{
  "rope_fraction": 1.0,
  "init_std_o": 0.00478,
  "schedule": "wsd"
}
Each number is 128 + 24 x the weight over its row's rms, rounded and kept within 0 to 255. Layers, rows and columns count from 0. Numbers have three digits each. The size before them is the row's rms in percent of the matrix's.

# q: layer 2 attention query, 640x640, rms 0.0374, rows 219-255, columns 480-559
# k: layer 2 attention key, 640x640, rms 0.0366, rows 219-255, columns 480-559
# v: layer 2 attention value, 640x640, rms 0.0358, rows 192-236, columns 480-559
# o: layer 2 attention output (transposed), 640x640, rms 0.0338, rows 192-235, columns 480-559
q219 115:151094153082122110159100144142140113127122144103128120131138115154095114135128174128136203144101106086133126125153198110116135141127134111087095133160153105158111103132109124114156158148095108110127110134132152134124095166177121150143102112
k219 106:131120156100130125116149120117124107112114168166127098153129160119102137116150127130119144120158139113152122125116139142112155117093140134176092117154115163097163104131116098117146137174167087100176159135110158131163157124110136143099105090
q220 113:140076121130167121118165138127115104112130112158138146142100153112107081114123130168142096141157142089098156122115148197137100158127173095161092124198112182117131100115126152132123180159138136145116103147117109088113097161110100124115143162
k220 111:133090115156099139149141098142176077139151085135130153133128119158141117124143163111115121174125138165175120099169130108147130128108153135130107114109137154104143146158140092098132105151127097136124135161136177157112125153125124131112135158
q221 112:136135118098139124144097123136117113140108119127135133107126103138119116105118155111123120136110091166127108111121122100151138158102157112129116118125114098140108202129141140127164068146147144105091127135077127094149090119120141166079090133
k221 114:132147098128156075080123084142098139117069138124128134134102126108121123076091117129152145143108118122126068152107124151113084129146123130089145144163122147154122139137154136113118142142109160149098124118135133111118151166082134179130142161
q222 106:173132102188083131142131152113162142137129121149135144138089104138143159143140076172115072130159153111091133123106135162155124157141109091151152115118134081165081111120104119130105137152095091100130129133111174112108137119119096094118083136
k222 112:115185130188099165174181105137115135196136162143138124164113125108144120148132155099162149120137142161115160143142131076127139141094143126123103078121128132122124119156165083147142118093103089134128128131172094145165138158162130108124145157
q223 112:144155189137108093125131164129103092122125147181145139083117101060100143139129149144135138126118124127072115126121113129134116127146116130088120109073173112137125170130136133095117038099131149127099152121136155117143099087110125163121101154
k223 104:103123122168145079166133116164091126184100133110120137145120084131174124137163117157118088102106087111120114128121127176073112117105158157135157158113164107153171148140132149126146179153103150133107150144099101124124121185117148160105126144
q224 105:120146135161143111108111152074127125098114154091102137151122142089134075111140105134132081087151144129136142138126153160177174149135122176089147136127153163147125112152155181129118134128117135102164158113127123145110122129099117175114136118
k224 106:123108147137141115155097160109147135123139110159090118142136131131118146144115129105127154139149135139116126087138125138118144151099143084142136105142166161117179134133129101103192136158119164127162127138112143149122079147135156105148102098
q225 105:134150147081128138137123122136144104097125115123126114124150119119139130099131127125088151071147147103128121144120128095124153119157108173144113109094125100119115140112134141130069096103131130151154160082105138115091109107134163133080134101
k225 103:111117141106119103112143137136164132087101086129185072136102120142117080085141177136116102101118126146130098124138133151163140083146073155124135091155132137109144117101115169128123123108100122175088148108114083140127159099146141168129182098
q226 113:126142139160092111136115101128137125158157147157148119153111098146136140108096113134151118152136102114085094086125118101049157100103164095104119134144071085163163101163134116140136104140106139140103145146164129152133147122146170119130096120
k226 112:140115137121136167141157114153145142114078138093141153079179169159164105097118104117105109109138164129135126124125165115175135157132127119187160170141141151104092142059149140080155153156113118110141145144139078121112103128137098149114159140
q227 111:139143130153097124184120152123174125135149131124096165094115091117143101122159078104134128125136121121146128111128098127142121134135097131127153098141143086174089146142087098122122139100153127061210117103143127087124063124091121129138126129
k227 112:088148114074130109118112127164093123104135132102107157133092114084122111100098117154149118130125125118125082183207182139124086135117149164155072143121157104166134132155170143080112132185154129141139125138125142144135158141114129160104140109
q228 107:088136120153125108174099166126135121158129115135095174081112131128110131141154144128123148125140108097139164113156151139093116165145149140124095124155141104137091167155137109101110138141148127112168110114098133099137116135098129126125158113
k228 107:105134094124129158147134165149121186157128127135100140186095134104142096180117097117141117130165104145119138073131132098127137101099163109095104159152142096117135081130139125095110106134152163127152159121157145103154129133135093110131104108
q229 113:127121123133139109134125145128129144124122174143082106112111126091109099115115124130108093089224128138094104124124117111130143123132107148097129117144060117131148114120146130112097134138125109167125160129126134083129112132137139145164185107
k229 115:109158110138130129133129101151127147051098117160097123137113119123145129131112125160128130138149121090120104127142069139127135090120178173117094095130154117125172114122097136145115135134124074118150136126064121085154123131096152160115151125
q230 114:085182122205115089124131077171081165132132164134105114105162149078156129137152135166151107111103124165096098168154114085140128128150138130137134142126136113142111144160133109121090107120174150113127167123151160157153086113135123116113134105
k230 115:125150122118116130159149126135119128126099099157154175077074123145164107145176116146092126136107092158108125102120131143161079157133116116123144171158120098135110137121110115167125156067144159128096122129180114113116126126129130129117123094
q231 113:134088144159117108137146109150155112117124089120168079154117144141065134121080175104076114094134096136118135110138132151119123143164161113145120145164108143085138143083113101133105136109104114150113132143119119142196123121124160163167185129
k231 113:156096106151142159113114162119157082125139119134131129116125063134161111142140104119130143126135097157157131139103119121084113146121107125122115122115115090134161133135113145110147089104096114094135100074112117170122144116155081154132113131
q232 114:087167159120103147165096130130138106138104129166131118139133158134126153114136151138145117123164164090118129133174095134164141113167129136162148098163115134151119115143119100136128095144135149152143102107132122104135156140133156155086132131
k232 112:143099134131131095117121122154134141123115093083152140170119147138124090111153119141114105140122074124115145113117092156134102136144106135124149117168156120157143130134092134146159137100175149136155147083090135115134106123209151139127168133
q233 115:160145127105125169137126093131151165157085114114111147118164098161132103129128126169131136129115078106125122145105158160157136147120120126104137118173100143153117136086115153079127180125100113058183105158103126082131139134126095137135142138
k233 116:134155133132120161163122122172116156139155126112156119162084117138139133079146120114140175143130142157156106173118100131123091116151126146131145132109146102147129127148125137096139074129115127122111118123136138101138108047108182131156085151
q234 097:147159104122173105133058097115161191070125134139127125098164146145137166118162104138082122144132124106123141099117152138162142128123145152090161111140140147155080150087098139155121116110119160158160145127128139123130144108152178127131130100
k234 102:150115092128120178141144115161143174125123148102117096129100172152093128137093057169153167129156155101150107104159118145143110140128132139097132149151124087095151183153130152090125121155125141186127120126168090146140112126145114124121143165
q235 108:142159143167139140140118155115111176089104148085098131131148117123129119117118107138140155131138099122177156140153127159150119147152091099068135115118122111121125161090132132163111112100173138133140176107156125081131133122142139151104116113
k235 108:102109155175146135155138111147122122143148124162109109156120145106100108119146136096097057108119112154160111134113122096172135130098122169125124115114093096120113124152130131096161148141080104129114100108078134108127125126116114111132161106
q236 110:112122114158109101109135162154168089122120144173185128112106123168119146125096146163121111129146112134108094096133130152138138120121141124118127143129115139099118165141109167128129123112118114146162164115125124106141149133149163163119092133
k236 109:149129125117131106118116081117120101115072091145093148139115111116116115151134110102141114106117126158139156133147120128087157126104179126145102133118137131135138106131133126134120113172130134096164132094092111135139125129119119140083157136
q237 114:100144112143142130160110130130122124137145082130139156156195119109122114108132183127098110145120110114094134140174145134149169115109103141144152156086118144133163087105076123124165080142120160164176086142121123145116141131099130150131141133
k237 111:138124104145104126111150110115157128075102204109110109128132162121130142124071150113105112171155136128125135144122126142138091168128131121120154129127128165123149132106123132117141151131159102114115089132125135178152191150159137103183110140
q238 104:164125133167128121108128128129136110151140145125097147146122088167152118115136154113152102156112106112139104094126121142096112133101178112147092127160109158159124109132141123146134180131092111105135132170101129115116095120083097076097141141
k238 101:122109087126147111135134141130120144138132142142136180106123128139139112173167086117165148140129132169145125121166145132099117132116189115161122131142156145116114093157192103102132145143128099085140174158164150091125096168128106127123102118
q239 113:135139169146135134134132130161107136108126160134102147159100138074148124126136126122134163155165099110136125115146131125105116125163120145134140128120097154147168123103173105108140124142129091141116040126141116105122110151098135108141186150
k239 112:093066103103121126122083163114128080119094119096145107119175109140159114084129129101127112133124132126162150114120109145126151135167117137134061148105095130147078162151135123089147133122146090154107189141057163161114165160131139109101157145
q240 110:119137113094121115099136111097168131137137130179168106158089114111126116109107122146090151153147135137131123134126098136120116122145097066140148151171135134154117109153135127173102107119151172155137115115129128161131169196137103155131135152
k240 110:152098117128140082166118080118126102135119105135136110123168153179128141104110108112120107151101135113126151140100108141111156147149109110143131128127120123101170191156123095148151112146118084114155090162112127151104139096156120139116167119
q241 104:092143126163137140115070153139137145123123117096132074141159169174130146126106145120131106131138112096127134087104150102119119101148101131123172129129144099131084132129163169185101126178078152093087131148086135142129145166108151131100148131
k241 105:118123099129145150112161108135105126107115138097146123109116122115116097127108087107151143128088151119138140130161110176140104152096125104111103110171101129103129151078156152061133126116117104138130101101139102095161173113132125126134134131
q242 116:160089124133137120122141146115111129144108109137126119106130103116075106155138109126118131098157116130121118167134130122089141109131102094101164115111141093119122123176194145133136121115089114168108100121105175128157127134121154144142126119
k242 113:129092120142123167170112118130077136140141069180121141185131095125146129083118141103131086111134131133121116138116143136126108141131127105127116104136120152131145093118123113139140172145104124104127116126120102129135172137143089128152153150
q243 103:106087115105157125113168115115158112129136144144117119151123136141106139159131159128142181160119102119138156150145159117106172168146110114124099134146143116111107119159115169153144161122119119148148143162111123120127107135096133170134140075
k243 102:139149094125076136127120137111158151073106174190093137148107113134111143155151120094147122142201131140156104114130102106132163107099159143126120130121114162125084118147132084129137124134136128138169169075129175114116138124094120098134114124
q244 115:116136109158152118140127161155101164138157129121138146151145140138141105126131147113113127112137103137128135109140081060149123140175125123134139109155096132107134129097078097124120124112123116165142152155116153155164097136122125110153150106
k244 115:146141122089127080100126106125143112097068177118111090090107080115121119195127152123112130109100125110133128103152136142119134129119116149068119143129104144148145172128138151111098151139151120109095115108099140116137125120137112134103142125
q245 117:162099147145113162145105098082160102144115093089122128144073121150111111125111115127132093157136071105145147192143123118117116099149166114136078158110147109092107124134133124087134142141144110106185177099123153155165064116179140149122152115
k245 117:137085126054117153094134151162168156114150147103156123104076116122131091149143152157152108148126158114134103158133157131146120131170136129137126140137108116154133103103150125097115147067118096123178105109148128117111112144102103092163123161
q246 105:074110135107075138139154138121130119143126109123120099175079149161101129194137087138120106169117103141147133085152137141087127116116151109096087117114136117126122173171115173139094136130129104122082104193140117137158098103185128140150161141
k246 107:148098119111116173110105149130151168154109091158141145110074132133162078134188120130146137112131151149131109146142123098166170127128144122121132132140126130093124134136146119082132089114108128134158134124094123081137122147089140129116137139
q247 107:111142115131122132103137087118104094142116131117137108116131175147075130121124131120120120076117136142167150164130110109137111094111159133123106112092125133090140085153162131101108103120129157124172138117139148112134118113137119173172100128
k247 106:107159151127120133112125105096117154143130108126126121094103106141120162121130153136141126124113100135099112104093121109120141119166129094080153143097102093158141176135078114175125135113146127128115101101100104113103096088141125138124095164
q248 113:114091134140132154121066139129118131094126114150129138141126159163175136146195136106132110176124100174149115140178117076154133101096125134108139137092140147073123126143135133080124155113136105107116133088141146148132154083109159136114134086
k248 112:142115056094101147076110112096137153102114113123123180133126146137122176132120116139115114107137087098122133142169134142168132182133109131108099126148131126168119076166103162117157142154157186128124100134162187095128138150104109111115150113
q249 117:148108119167122132150102121144124144119069139100128161157104130140118147095131072141157132082135135138086108145146132106102151153078100166083134115151149065155129165160136132147127125125160148174133150100156170108149114084107160137127114118
k249 117:149114096128106119154125129137121111127131112181125133128117148153113126096134133154145160141136140107139122135135132117128088109167141134146119145140119137138135145145104154138118133170094129148136100157136108095133110168136130125146144154
q250 108:085113081132132097145146103090143161099153123103142129115115119111116143074147138140145109148134102146122165104183114138172117115119071112150099142166161146111146124136083158132120115103129157168135129108129123120108116150072138166153127092
k250 108:130115131142151102097147164160095157096147132129108089152134116119127101122097099154141151122116145109157101144126097135132077083172116159118119150155111152125170130098094132117144095124140180132123139117141126152118145095154121128142121120
q251 107:101143097131136113082132171142107105115139164103131148185100132088147072110081124136110114105167140104132134159120135138107156133118111130130111125111156106075173115135155143154087104119104157147090145143122181136099108086107153100138124147
k251 108:118060134186118113165139134114166115144124130175145121115151108100110111100149142110137147122142117127154180125105098107106161120085085121132159097138121159103152169138145086161167091123101126170137118129132092156110136134132108126146122122
q252 112:102137117101135110138143133153151106137155149129131112165148114147115105156172137154126111115165118151132114106163101103126136170137103133134174150071113113099191142165085093133109133101150131161108137146141117124140100085105118123141129103
k252 111:101104106149145104135135147152134115105126158150116153116144165133129091096197116121125109091120111131115131179089176110126149132144120177124144090132120112128135114115122135120169153062134153134157139117108089084089166091059118141150164095
q253 108:148148144082130111134117149146148136116106141149134141140126120115108102137118150151087123145125133123167131148156147137104169135114115106132087156074158139139136121150150136075153145138157149110125088101163157099112132126140162154102081091
k253 109:130098121130143189103077130131106149098124172172112141134135178107171163126119154115117147158127085127109125141130110113119171125128135120106140135115104128170153102154128092164124070151123172142120145143120153163139148169118165141131126152
q254 100:139114112137150109154153115168112131108109117169098133119176117127107155136165133132115149130093106157153149132141176168138134175059164149115149134134147097141127140184094121104118124121108164153109147171127116124159135148122135139102113127
k254 100:149171069172123124151132119114118132127148141079110161115128133118097139144124098137166158128145157109158106130131131135136113145107144134127108136130106122132124134141103095116137145159125148119152158150194120093156088173154096118166111113
q255 107:147161100142131120117136174137135101117114115130105102122161156110143129113100103147105129156191140148120140104155139130130127129155104105165122123097123118150154192124135115117154145146136121133136121120121075141134191073090145122141139131
k255 108:133097083111130095149111166154125186132114105159119135173077126126109098103133069138134142072146140112105146129121124145124117156167149099120159135140147127111132092146150134137096097091122161171139135088126131122127168142141188105133113119
v192 104:128145195107137129125114105115142114145177121148088125116173115095104109152130137167131143110140132150105151126156111143134092130120144146113157152134131126138157134127128118136122132146153108137108100101148157117159098108123078145143109096
o192 110:139127089167158132119181119091153097110152137116125114127147138126072103141137198075129130161146100109119110086124140134121125121064164150184136127125122107162101081154103099143114159172159123105157119078129136133148134127132109129153142159
v193 105:160084125105162111068158143103116150143133137158118154116117088108075137137046138087150132115132133143103163151103152113123085127141137110111126179116116102117144121106175139163118109116140116120107135130089104099121125146088142148133133154
o193 108:111164163116147147106100143131125135118182147126145115126098134143113162146143134108117108150155064129108120128164100133133143138143154151129139112130099085156167118165132115135134127122095128134128126143126138159165131160142161109116096092
v194 107:064086145112130142114130091111132117131128123102147135135164169099139096147172152158130096158133118158085113081125171125158122130126124153084127149141134129150100113142101123099111111098133101143130122140115169137105126092124095201124077082
o194 109:133127134076102138112149114113132096138138152120121156089104160138086076134136154165139113097128101107102132103128128123130119131128102117145115132156097114129142111205164174161126160170133154135130120106110103146170135091158151129129127124
v195 105:135132151122113174157148144119089170145133110146120126132090128148153139135126113145090163085132148162101119140150112110121125090148131112115134154138097117132144151169122112127125111141165169149155129181132150152162107128099105097087073195
o195 112:146149099139153117112123135120148105143116120130140101147131170082116102118117087144090105143135109150101105114120140130107141126120122115089119088163142138124185124114116152160118144144087143159122076120143133105058172139091112133134145115
v196 106:135141091151134124131120149144111138104123156128153152084181095146112151117117135107109078147152108134160116131146123137122157111133125131144085109110141122147137180171125128151154103135114131113185141135121148087111132140164179131192105122
o196 111:083123168103101118140113125131130127106091140128097107101106140151121130086194125144130143155138116137128138164115134108140125120102161093126165119121147136112142150098133156133121117142137119120170117120118106131140092124107086140130091171
v197 105:159118120124130097111105116113129112116123132104117115154147171130092148138149120176177151114094132107109094145139154098119142161096134124132193131134103152148142119119159187135099146128129129123105115124137174127088134134092169096086097118
o197 107:138116113104128147117159184144116119102150140137120105089118157102115149104104137151098083147139157130096139189154124111165126103153091128100134132148152114129097114151098135125118114107158173129116139099135110090135126159127117161132125142
v198 105:131158105105176146172123114105097125115149143145112119148151083095174119148139084099103118129158151131132093109138164172095111088089114138114114150143179147155129166144120088166152196176135163139090107138158142151119121132099105136142159132
o198 106:109114148105082165105118103135105078140192102161141143098123146134137097145117126122137134134146107109162108144117127122099169168106115098127160141141136150130115127126154119099101152122152162115115114176161141150138117110114098134133119144
v199 102:084128130128111154131170117099120099122118119090128143127121161096135139129133091149131196119143102126069127126118142144162105108161093095106147137106095152166112200144119101136152162099136088142118123166156127117124105123116095140143112151
o199 103:100073097140119113125075123114133095118131130098132113108127115102136135103111126143106129117146118116131117124115138100081108108115107153144122149110094135163125072113158165139163153113129152119117109145086087141126167158125126080157130154
v200 104:151115126110117110139118119106130102163149150123109145124183144155134124123181136121112083186145179146101078137131148136115119116141144077163125122145117123148137094119101122128106149140172126131135138132140173097137108112172091149143118127
o200 110:118110114111171121110106089112134099118163177108129129090137118146119099164146101148099146108106145090110113126150104127134111128134102127166144141177136140117110136197095131179137123154145168158151138166143131113153208109152145137114130127
v201 102:141143144132121147108126138164143172168096148130130123158148133079136162115146150152119139119113110139112135155150136167112124105163125136145184084146105140141122170146131132096122119103143129153127152176125131120123094155139133109126115131
o201 109:151080147154105096152106133137136149109121119099123064144119144116092110107136150089129179117180127081166110146099127178100122103137075124098125073143137121130095128101102113124146092090155141138156104129142142174133122133144093166129144141
v202 106:119151111151134103162175165156131144120107132117127104121130139124130170126118110144161161142134110069167155103097152185157099142165125113118122097069116153107124129120165090106123101108144112158115180169145094137082121125126106150118151135
o202 115:123154158174104119128131097125100099106133151114102128117166130153124141094120158099148146106112137161145115116144109129156154145135108141137151108130157157131090137131135108184132137100108105130143152128130139150110104180124093132127075162
v203 105:111116156145130146110089081151140145148143132107099173177171104106121097138134149124109151092143166135063108110144142138132114125155107117124132132134107126107106160108126103168124150138178121125133100127107150138167135143142148121103111088
o203 111:125164086186117129103109139129123106160132138126151109155111129068100134093148166157145083114108103124128095126122158131121083135143138135115096148147154105141074082116140161127125189122152116150163078151143110135141154122142150086120153108
v204 098:148149120149131163104147211104124153134142127122135154122136114098104090146153094152141134111114086192157144145156148132174127109100148098097117130177129109160178146129138097134156082144167108155107121122164129105139118161119142141099160077
o204 104:157141130116096110156128152136117128102133127130101176131120174105117099134100135117100115110106115083142100129092111126135179102125165089121141099131141107151089137148123188090170148149118109126120091141132122161129176149113125142142143135
v205 102:094093097170133116157138126114140171105146161139112109136120154127136098121107124119099111140137162130126147068185152078131158132144142151141099111132122143063136144132091119165117119148114122080151138106128142135120105141102113172121126099
o205 107:129135095125093083116142154166128109133124156120158103158111112117120101093089158099166137079095122108165144146135158146129126153116137110084085161124155114160146139152134146120102083123143117139095100141130172134119128100126117095160133124
v206 099:178131133151124087128103121113124113087064146131116139156175161118153142135108150070146066197113112147113139103134141151148152109097115145161133192122125102178129175123119170144154146153111124102085186117134162095126132144117116144105153100
o206 112:075104098154119135150092105139144115102112144134162159119100142109130156120091132117136144134142127105131142108126175095121109099128145107140101135139097151108104147178122132107119131142185112119136148159136141153133115082090112109151115130
v207 108:156100115144107140150141131091147099126065141113151135110141123136105138137106137040137117102152160153144106129123134120133101159142096115131139092138160113112082122097097075167107127192131119123139135145108118144129119115105085135134140117
o207 109:124111072119094105128086135143117117126154116148147116138128122139116160170097093142083148105148095128091114130114118104175142109149129118136127129143140139136132134155085110110166142112107138100135079150122094176156102138116112111093092161
v208 108:147112115136122124147139111082136137104089129129133125137114125183125151104117150130180148148115110078116117148167108148101088151119122136089138144073140151129125137139110126132142184142123100131127109121131147110139177120130130152132155154
o208 113:124117158144134108128133135137133189112142160140146145164072078113161123152117105121107135118159167166079152126147150143157110099155122150122142135128147110162147138123180133180142135119128090136101133134076144095084174129128123103123077165
v209 108:170170110125147102142122140125087125103118113112098143105139150167089138120105111096145142104153107097149159113136108089095128148108153138134154110170163094148141104154157112159158095151111094104119156150115129097120180125108143081097089163
o209 105:181116138107148111162172103138142147153107102101126132086136124118121160104116113130151133148143118164148106145149141129159149099092136130129160110134128076145088165115098112103133136128142173124116118120134146116104073115139109157149124107
v210 104:173111145157151162169147117095114126109135122167135100135174121087102113115140129160117118077097129139129126088085115158139103154123118155124100150110123114143146146143117110164083136123093174131143146160149126098136087183112156126127129144
o210 112:126113132128148138159138110131125138120098081128149116107121145136082138150107124117130087123078118107156123129145145122151097149122152140114120158162161115110102176085120183100139085131127087138121107123141143134137132116156102165155115087
v211 110:114143146148138111175113142112162128106169132125141091147178114100134096114111075108089132145157158133159106137108163139124162123115112067178123169113140143136127161134122147089127141161103130117118128096103120112110147131193133105186145077
o211 109:166131150120134114126142127123095121113115080137119123149175133140114166121121124140140125154153147127127144104134085127132110129172100158112104130137099127131138129125154137113123137147137068111116117190134090148151170139101102122124160137
v212 107:178126169106150129173123195102141124120154125137097100129098127098127121092103104123148143110120139150146088132117135129088096116152116131099128148168102092165189121142110126146134100141139144169128158117177162100138126138112130122122096122
o212 114:144101130166126146177121108135113138124118117127133099142143160119136124155110123146088153082136102126129137091159101143122083092124141092139159108102151128083120107134113159162157104155100141133110093120145121132166115153160129137116119120
v213 106:135147100153142141123171167151153144163073147123142136132089124129125139135128177152120120108152173124109109089132131081111116149101125088141118117150126131126168088132128148104107116144119117146123149134138136114111145137174137136102123080
o213 115:116122146085110104111105177092126147131115113140127115124100138145113164130132094155116159143111152080127109132127155135201136144119104107136121107124160140217077125124071125160127146106107128121093176145140128150129137156177104147160121094
v214 105:123111097098148104099142125146119149116131122144106129165152102154133128121104163144151106076140153123124163120139119095115123116099154157117150139122140170092147182120100151118133104102085115146123104091140129158165132139091107134157141125
o214 108:125110139135156154140096124135169149143125142148104133151123114115114120156112113119130151105137115113156134167152148172128155124080128146158122127130145101141153130118136151114110103105082159135116115155105160141092110105119144134162084115
v215 108:139078121148137143152153085112136084122142139166163099140142128135116132148136092106165107145122122106090106099132128094133118164120133132136161143167145085141167111128144123094150095134156123118119127179145126152099116127116155111126128144
o215 107:119116142101146139150128132126100142098126125152183117121104102149128143121145067111102120117096111149066114119150139127121099125125138131115176123137166142125143112142155129168194120120132144131138110125156145109126124108128107141098101175
v216 103:144111096150116119185114186108126121126114133122116143141109116132129120125108104105173117156146113127123097135101131115077090123111122128159112131104114148096181143133132105117117099139144123110130173141128113123179113133143151096173133092
o216 108:121072167151121108110110117147134120137106130162140117141165140155122137135089089161124111153136157099142111063130130141119121058137124140116126096147117155099128197118146113168163085113169108144129150146162184137135131120118114153144070137
v217 103:098117148140125105146130140135172133090129113150129138168154149066124137105123083132104170110146115136188160153132159214133137131119095123106148107139103145137108143123140119110138099102160121123156162094129127150111106107166124158099117102
o217 108:139114167170113086130119153164132061147134133084161053117148124113119120125109161092176143118165091102192139096114111086152124117123110132176171120135161150109120157114128169119116190134112091138160087147152121084114120152112062089101186129
v218 105:149143143093127111097102151127104157136105126144124084137148148137073148149133103148181110106104092101170109147173114142126128151144125156071153155118094124117138114133141156144101107140123093193098133139126130090120127144105174170135123109
o218 113:138109109189089152154153117138138105119101131117126122109154124121147139149108177127122137112160079141127171113171141121125118104149123115112102138112128161132106106103152167156135166115091156122144099172119097145117080178143132112128089135
v219 100:145129085104124102105103089127115119111105134109106142136107144121105160149141121115151067159118130166152152068111098159122138120156156136095167202109148115136156085113134144154114135137149118131081150117128118131096140144112124107134110137
o219 108:093121103094079140154154136089141136107137128089169134109084112131120140151099101136129104151106132139101201094121149141106128118141143126160159141081090100134102072153133161126112108167119111144131134130130119135115140108152141109119133136
v220 104:171122195177116158152164097142121091175098126103139115094124106169123111122114158099156148156172148133091128169191101105179119113119122130085095093110161152140151161079083066129146114098152161165107116107167151104148136125135110171137152109
o220 105:171134116125149113139141146164138136095175086133142110140084076149151136121157088119133127167073147122073111144114100142139137089134173110175121098149130111158147103097153116117163157133133118095161131190116158159153108185149137118153128161
v221 105:110118113145123133104117131138129147115131137123115126126144118142138120135129138110105109154123155183136093098131133144172149124140100110135098106165091104109125093127158156185122106133108149132093161123113089158134147118103129113173133170
o221 107:152133102139167099123121124101141117113124125127161146158126119124121162132124145124108165092165109137121130091107110089127111112118106124071096141148134113119113145158107104086085151122159135153119095162154114187126171099133125071126137138
v222 106:107103106132179094138131137152133147162141143153131110152119154136121109117136141175161143156124084120152128147160115084189109143133106129113088114159091116126143107127147158097162115113124132155120128190132135101114124084116109107087157130
o222 114:148117061117119134113152132122082125153149134115091138115083123125168135108085135138144106092140119112157115156128112152131146115139119135150104122109132125129095142131111096119137142131168128090087154150144130103160114096153108132159121153
v223 101:142128151163111130135116186097123094105178117152148167103159136094135129129096125163142121152124106106085139112145134137134127163091108128129132132111112134123139101105130066133178150110124124129110163150096156098105094114098112096156126157
o223 112:097145114140136169115130094161112160115103200118117142097102113146116107173126115130119106145150164070171117154117149126143128109129115174083111139102085119167111191122136148153133102108109133158121095135173158120123133147127087118165107114
v224 106:150145140136150163113154134139133182135134134167143109090121105117127118109094124100132135115149124139091103144168144159094098081167136122132151139127139098105147131100127130115087148118124143198125158140104096124139102154120164150095151158
o224 112:125189105117095140137159073116110165073183149164125148118183127144067160149129115124175120147108120161132103115127109156095106117104101102109160129109107178127152130133133122132131135116102096141145120164161165122146129141133145124136105113
v225 115:137117114153095125125113166104153107111119133142099148125146131136132167125085122132123153135132157074148127147122130138134084129144141091136109131127141128108147135139082144162106148142136100166151113121135130116152100163142142091121149133
o225 113:128109178110120115134177129133173141149108151158123177104139162133098121114133141148181145155195101152161152132099118120144128135104135121118112131102125148138124187097141131154138109147109086145127106134135169146138121109104119098095114175
v226 106:173145087136133128123112143121102171168163136127127117120093140106137139122130122126119133095139151132174158148081136157088144119110150102117134153113169144143130082148138107169129163127079157096157139103144152156088114161093135125138120129
o226 108:098128104102104090118115127145161135163123103122098145148161125121142089133098156106079117155129101140125116157135165113133150124122170154107149096119144116114117132133146131092143139090096156168177100119100119137113096102155132176146119116
v227 100:123132092116129097107137104169125083123100140120137161112137151127137167098093141163051141155124127091099127151145130171115117097148127148120172155094124127112096128149103079101163159134108156157138094128100126121102121115133152133167109149
o227 104:113099123133151110142113118027144131122113130104098123116115133094133138148204128164144107121139181136123157118132124130142113147131121142146164078113109118115164079147095147160110101122130143161126173115081178099123138165143135137119162115
v228 106:130130172139198163178119132126139119134131130121110095111161142103081092135100117131137140104157092142129120097145109154180154111121134142085099126163130072170142125156130101141091149143112104168133145110115115138130147153158157102161182082
o228 109:134111140091143091156150132142110145138112142138137149124116128135146141135116090148104083139131157130116115103102148129152100112119123113096160113080135151123112082160145133138156110170131109105091111096134093151121124107125144108117093152
v229 106:123169118181139097107141136109106133168110154075115115127150152100129145138112112169140108148129092117128118135145111128129146143077132099105084122146126099109152145102095130101134117104128163204102154132141132122132175136124091125161170123
o229 110:109153142121117142140099125131136131153131136142105152131110126155116129156158134121114159126155117090132124151119142144151152082129144116149107063089139132109119105112091168117112111138134114068127164148112119126125148140160101114162095145
v230 101:093078119102131132150150099149144137127099143123147154155123150153153127086129119174127093162097149108145165151062119140109146121145136152097097130114143162126096168168110099089148172134110118149129115151103088119154146138151154177160141111
o230 109:113100145152167099121073114149105179134104146121108170177141112105171148132131118155127113124174088116182123141161120161092131146120146146153157101154088114140159147169164122137106161118143111075139105130097115161132188109145129120115131153
v231 099:121131144103188087156166158133120124111101137130159129142153127150101101128131130134123106170151112184098127119179139103166109098078103085125122110105102131113154122123134139069117114135142107128105137122151127172136117106088141131110136140
o231 109:157163114109112173115125115114137141128111148149156163161107157129105136107094112075067170092177153098133083143135107133143157158147059134135148103141135131161118145124116157129093131098112102132136101111151116146120149137124130143146082135
v232 101:155154113113144110126111151109120124109093155136171122162184159118117081132147088162111113121119095130058079110135120132121142155102113125117165119139099135119115160131158136118136087157134105120139131141107131133133135107093158154099135098
o232 107:133133052129125135098094142164117116123128122158116111161121126125130161112120140136108116107123148151134133169149118146153154108123092148124112108142111137126117111151080148167145167109140129121148153140087116165095174111154126124136170120
v233 102:107141134123182126126139152147096200132105122131121109132151086156138129130106118104118129124072151134165124127111153112124143125153123171107054123065122124108156130159071115132089131147096160186150129120125124131151118159089099155145127149
o233 111:122152141082196101096120139167104108113127093167125125134173114109105140126113107149133111081140101120119096128155141129146160148162122125124125143134122133124153119112130132093118159152117119109127111169139121126152139121153105149106131083
v234 108:103124144123121129147164133113145124173148135112153132137076100112137114123165070115145159180145116165136119125164121070142104155155107091138096073105126107163138090127110134093115105077116140155150107128123134118134137138105107153121140137
o234 111:153160126123130141117102117151144115104139135157127131149106113158141093131136148088119163107096168104126130123082100138120113117121104101158107149098138150120086129127137116138176127152136164129117136129192164136134115146106131170145116098
v235 103:114106132137141110124139169112121173147127116098125127128113132113132114123125161148107146116106078155099134132121123155096118125162093123154167166119127111097142116114128125140120136106141111132120165111126121124141134083113154095169081096
o235 114:140165116137107096119137147125166128118089106094151123122129149137095154153142183132130166129113110147099123080158116184134118144125097114120132122106150132119086113101105177127163106094089124147113143118103131146111148142143119116097127128
v236 105:138152124105112151099139151148138119168132136143087122133102153111153120137131164129097171133081112079146155133126135113081128062150137156132106144176131131128146089147095140156152173107147101088145111154118136131124152112140106112150092127